config.yaml
norm: "layernorm"
attn_scale: 0.177
bias: "all"
init_std_qkv: 0.0625
init_std_up: 0.0625
lr_mult_o: 1.5
beta1: 0.93
lr_head: 0.00916
final_lr_fraction: 0.1
Each number is 128 + 32 x the weight over its row's rms, rounded and kept within 0 to 255. Layers, rows and columns count from 0. Numbers have three digits each. The size before them is the row's rms in percent of the matrix's.

# layer 3 MLP down (transposed), 256x64, rms 0.0593, rows 177-255, columns 0-31
097:150068189128081137108136158088138115120183152083128111138174122127177139112111132126118101119148
102:176093093136131130112147117119182170143095082107171143147116173110152129109145131074108113042115
103:131130190122150103126150117118134186059117152083139123191023098155069164172148122161142115074144
106:095166139105083184139110115165135116148104100127131071132158123129126161161144139056154139121174
098:106100152142134154133059126104097178091163130118193131136209132073174127128161090104120106113134
114:090072139135101100126115117171093072128133116160142181182113171080168140127090125144104137150123
092:086116196106123147185191122092085136118193068136116132136127070161117155105131169128129157102130
095:169098125131073159161126118152129069157114150146076115070124170111159109140120185082128090118076
096:133145137121102119115122153177150101152154067105124185082177150142168119137117070153192131072159
077:122115141175148135211098127091181127136133121124162116126085083113112086163117144092114114060147
098:144140156124085109214146069086094090116149134118100194114133163138112126137147144122181125035128
097:137095110153097130150087130112138103161123060140120127128162108060214192185118102129152088113103
083:141098142146061136069163169040104156172113126140060113120103117054151158076164144123161152117109
085:193159151073121102185086139081126135115123167120037116130185130110157117143156133098144151076070
103:081081175135148134160132156154141092121061059106104088153119138105159108113123138103181102151147
098:149066162131109137147127137167158115133126119138169103080057146160176094141131132126150163098157
120:081082127136158161114126188166149102097156095129104117088142077133131125173138157108069096161122
100:191085110138131088092135160159148097199136153105137144106133123094148122126186086088130122127149
096:166116122115136134098143137048145122124134141148107148088147142138154135102192142117111121126120
116:095125090111132141162167113112100110152161157194079160129125165142136066146153108090177153143174
104:110142121102143183084177112153140158208103111130095162206139110088123185136156045124141147160139
105:124182091156231088117125181166125153112120109114150184161136155099132198120134119109136113163100
146:142130133117089067137084126106176105124114156128097123170089120146142098123145123156133162163107
097:131083147159123151108116161163114127089090146072134094193112157157151164098184087127140110113139
102:120166121109147104081158145110061129167169068168099072118144131120194158115152077118183102141166
103:159120150123126167166167148187173139142086116164175090128143138170083149159128099107143173119111
089:142089156088105103116075141107109146200150163116117110149142148160160133115175119184197152098113
108:190144090077128127116121110128119147093165134127122096196141100075094098130099146111147136138148
095:160168123022117163112184129102112118113109114182044111088146157126164149141126093109138127114133
105:129175089078110118119150063131147186171157167141099150073100157126170119090133171134116168121089
118:133100129153052103033123184157137129129097172185159146101068151117118143089142164168101132145152
086:151131120155148148128136079135082133173131102106058181125154168125175125117122138132129118142090
098:143139184152106157122092083158101093132159121103127124115144129107166185169135083087129175103163
097:136150060160071096089114075101105162092193148138146117124089128135166105148185118150138141122140
100:089110152153079144119143101107142139123141096140085139069110149138126176114159062119147172073160
103:114101141116160120146081068219099094098114112158148162079143123157114145146099116151128137081084
101:095124154108141112119126138122145124139101123159152196137102161148170172116160059147102179111147
106:142124083133140071103072085132126123076126131162153107136126135121162152153135059161110085167130
083:147148144099145101128131123159182073165143150155163139161122101091086055020087104100115129149119
102:103124086113148073155145047102154126142136139129111093187147139118103056147109122122129194127143
096:150113126109114118106147139061124108084129096113071070077162187141132113149151143146172083159132
099:198125099118119121095125104093165127141084096132182112189129116090099091110127126069108160106103
110:082102157101120137199190089068096109129161153136107086103153160075141090163133088140108116121191
098:153142103087123149168116119151109121184139105186133108120038161117099129124139077114155110112112
090:109093146133171157146152154150122162156048145095157135070172158104131137175184164132114123135104
107:125087183157103151084121129120111131107073107101086114123122194064173136135113140168125142083084
106:120145148162169143129106160129100087148073182152093091144120095118106140116191205105121088141128
102:134107117148049171154109096127203186092110139087129131110144116096129102152140107138134117145145
089:163080130051082128167120137140188088122204093126096144126087073103137135110142123194141137090113
101:072123104171110137123155112110157120096152154132105130140116128144158147065166138108159143112047
103:176115131148163074166180114147102168113127087205106118108138060123131158101131140118147107139115
094:129132156121110105133106100095145159059156104157114132206135110180143131132122150113106191012122
099:118117145107110157139165119077148198098181104115150108115211124180133117077139152102180162129082
084:106137144161088106147138111119198151137131142111118133118093115123124168056176136148122142095174
093:139117125115086098131122150100137121108093138155120164125113173142135147111139067121147167074011
096:160116099108131088125147091075144118116099127136204152146148116152163091161117097164117136117078
099:210149153159152118115185156147132150096136128165106057165141104144126113145128168142100108088151
088:098096162151163112121192106074132144176074097162108161145195153112144091082142100073126136086162
097:132073123119084099077130098123155148146195203091140141161093151077178116114152148102117144105135
092:136134120156115121082097098123032148130133118144160149115104099063140146090161134099109178146154
088:127131174129111157123138125100118185157114094110082087137142130153127075155158165124203188142106
095:124093152125122128078140146157136134128107149136104155132110090099188067126183106078104199119104
097:122090133159145153151127144165122145125192102163132115085057124165103185130118121122128108155102
083:117123140121109118140161141091118106151121081112089130127133141150143153109063102091147154156119
098:164152165129146096179185176170165099136099083101136104147119171123164112113141116107119083104087
093:140084100053106106156159138152110074136164112063138110189169091078132119151138132142181158172153
103:123154182143132149125145132107093053190115108112099094162111130061115185141088132148077115142148
107:136124107138098146125145140177134108124114201140119130125146191111088088118181090143129184088121
103:102089113102125139072107144136131145085123081135179128148155088162140120167148173091192131063102
108:159133121172105133132094098084050201049160099093150131123171094132165114160147163162091156120096
100:163102076191176142147135057152166108135199125098137099053153125134118127132126118156139098093103
095:097109123158123138136141154131108147147217036146105128170089066104148109136173088110141076146121
101:104146130097143041115152128139112087121200102123126114156124102132165096133168162083133101088145
098:225090166114097098099130147110179094154191145131186068108157176127162090111132124097143098065166
122:153109188125150144084113073113135129130114087156090115210132130123100143134070121116140096129097
104:118145093095073147147092072092101138084139149199171156165130120179115168090130139137150155168091
107:092140132114076165181161065173194138089153116146122095094113100124096131188096120101106087117122
091:116072130109020129096145139102124155170188087146104111093086100114102128136189146126175136121153
109:178140108134101148091119111168156118131166129119157105122080186135093098148145108086111152120092
# layer 3 MLP up, 256x64, rms 0.246, rows 178-255, columns 0-31
104:136155078108170102154138145132106127146145143158166137082086163062170157189122122181131129071161
101:117087140147159085097076172120162151090144094108102112173100148143143072159145134102109058112160
105:123144170105147118155143162143118161126097175122128115110184089183095168116114076096153109131166
105:097130188162113165090088155145140106120120113092147079110205126143141097143100096131097127138215
101:127140085115134071148116083147153127098128130150190161205085167082097130100115147157156163196134
097:116128106078089190091179141108138149108103102093174107156114154083053141063090210114140132135142
096:111175133115150107107117125083113181132153161131154189164185137117131122103113089125100084129122
099:148141204183111130118127078115105144104086144132102119111090107103112113188164176129065120148162
091:172165137169140124055122123074129154142098199145079138129141177144148166072141175118104082166184
096:126131163199147187117135123100146099075155117144085094125135089179105110155148112121082072124130
100:109140089180125139116085138122104120172100143155179123163096165097148182095105108141124106157094
095:087110148122105114143116181087114115067090158137117131159111097084135147179149087083134113169189
082:082130152167162178141077128141110112128084091096131070217155129101123062095124160132119140128147
095:137127088133164154215156084205126130145130141139103081108072126092082136070137076138113116148099
099:122113121155184129151143126145073152124090122126133095048077193139119119136168139130075137171154
103:125149163132119130109147163106135128127100135142115152153148114128114146189151142128123104182164
098:115151142166101151147171128141116047094146096081099129197186137118118150163123129087133166145160
106:114131113146097075141120148134149088096153154181154095096125078143103091138138090151141107119113
105:134177126113136123109123098123141151158096122103102159128092201132064114142146184084149146177125
104:122144100110163089174147159161084106132099121133107108105088092096108118152098113132144103107095
103:113138100113163055138164179138093113116141168065184121151122119109077102132114166156157130152186
146:144123109157117107144102144124172111093139144125112089177096117188130096082159126148100130172155
099:147198140104067097229089110131127146093128127140079156056143082165123150150088170133111134106092
108:131111126084131129102099163178084125146104132097214129105079149152140138153203133160101107129145
118:092123102103072118149069146166130107108150142139179090200138088106031088141156132108186140198130
101:134131183161110147126091149121157134116067158090156100175195159154151131121152114121131151087160
101:119136137137173194104120046153067165116173124134123051186098159117086146071126160160153074101136
094:152164112149132122067170095146134146095078110140114129121138182096104161095055160164178158137121
102:088177122158102133074162067120093178160110148144104136135112131140185121127099142173193143168158
116:125169135150164117137175080061122117157105145116096130151138149101160174118081108141109083088173
094:090136209125105115078120130155110101159062114131130082100137071092124116196123141134143060149095
104:103124177116073113158113134131077136092103097105177116076102121124161130183095192114156098117103
091:140137103168171170074090124125119141110093118113023092131199070099149141126120159112124109120092
098:040125116107137156129114138130162199122158121174128148105134132149106121081101038145170068107193
105:102145152120135109098137088128141104103137065118148118167099125141138138147133185151076032079112
096:104157144095138161108084113132115123219151071164158158125158116109070084134070188103114138138164
100:138133166168157139064127085110197086097181115123122100104117126156125106118137186150105072081107
093:073143124150127144132142138096136094093081170122141126068143124111140137135124144133110104111155
103:081100123146151134168082110154099053125098153135104101151118117064132115126147109099147151138151
100:172184175110168129133117154107115069121122157113134087117106106202082131139061148105084102111126
097:106137147100121133087135145126138122133144178101124113113087110075098107141070096208121139119153
103:081180104119195152034172082130139153148138180098129122136155094127089133132124128161121070078148
100:138193154069108167120105127161122132171135183110122136121112107064057103145087161087122097169130
100:111116118187154111134142101169155108061139111152115086136131110164095161125150111161193056070084
102:113144056108158158169159106087168114036131179155095112155092127130172128151097135147174075158140
092:119145143149121062120117172169121081097144110149129110055135154169097192145104177169175115135125
108:088142124143109128122114164197079058165136150099079074157160138108138111089132131110119067176125
089:127146093134211175120086125089112125103162153110160152145158154167084140071098111105105105100143
103:093146092172094136125201106118106064108080118115161087137203143142106168112194176097187126137121
106:043138112109114080148074148112112139096109158133097149097138116099103148144126139182096122175165
101:110106114101155083094148110165070115183127168156101142124111132078144086211153046065120126140151
087:111114103132113102109115138105153124140126127083108102171124129191105147155137204140159122176044
088:122097168112148080165144177114107097068143192150132108139118092133136126158143179114131136143161
096:209106095104127099098129138154160131130121164143108144179091132111062164096106086127145094143150
098:117201124168111103071179088097130150130120128133120103098127198136104152150086158185126108115137
109:180148131132159149074158162151077121199149143107096169143088130096113180127106126177085119075118
096:143147099141070139118066099182073099090163136114137132117167113130100138182196225182137127129131
096:124170155125158166153133194177111089147083088116120088102132105165137077092190115174092107111135
100:101173095163202196112107036075135136109133103164165108200100152143077112070121145096124132132125
088:103107147138160154114115146129135100102107135200207124187092157131135148141129114115096156106120
090:159135090167114096084119153065114049143145147119091116109149191106104110172125146171150107154109
095:136164096174115119141135103110143122117094117136184053109152091178116089178149170092099089106146
092:080149117092112090123152134092117145134112092122123160106159127138097152159122159176151085128142
097:148159151144154085123176143134170137071096092082122082151125129135124087092124170124169066148091
094:103120100058113101125171126174115199128130215165115095135096089147113139112140132111164048089106
103:126132114123148074178126074058101133102071130098157134140177079116091173185131107179167124177121
115:102127163152163107155135076134103086109081179150089151187130097157124150160125109072133143183099
096:085095144114098077170142137094125066142149138104143105179116176122144120125109118122130103177075
112:142080166166158126087173096144084121105114134101078095149141115120090142147089142133123158146134
096:074164131122131120138094156141120124163108131140128122174084098078137090124072118081044125142113
088:135079138181121167154113145121159146148141152149127117125145112075138147057101131117170091120121
105:094178133126134136096110114129157072206110115120117106178126214127123117067078093053154154145122
100:138152126116158104120147111170119165101098119126165139180079115110091113166144129142185083084095
108:103014132149117155092087146143114160114120116151140154177144128117108099160110223112115067101149
104:084134120137114197102079119151110141133146133102106106136080139147116154189097098109080161152157
120:080145156156172095063140162111136126107180092121133153167113177131195109138137103195191104164124
101:153078129168123114096134159074125148131149165132127148158074132051132120147161186108099107127131
102:152083078131161124114158135146141139176164139142131070135137183116098122087187058097087068145133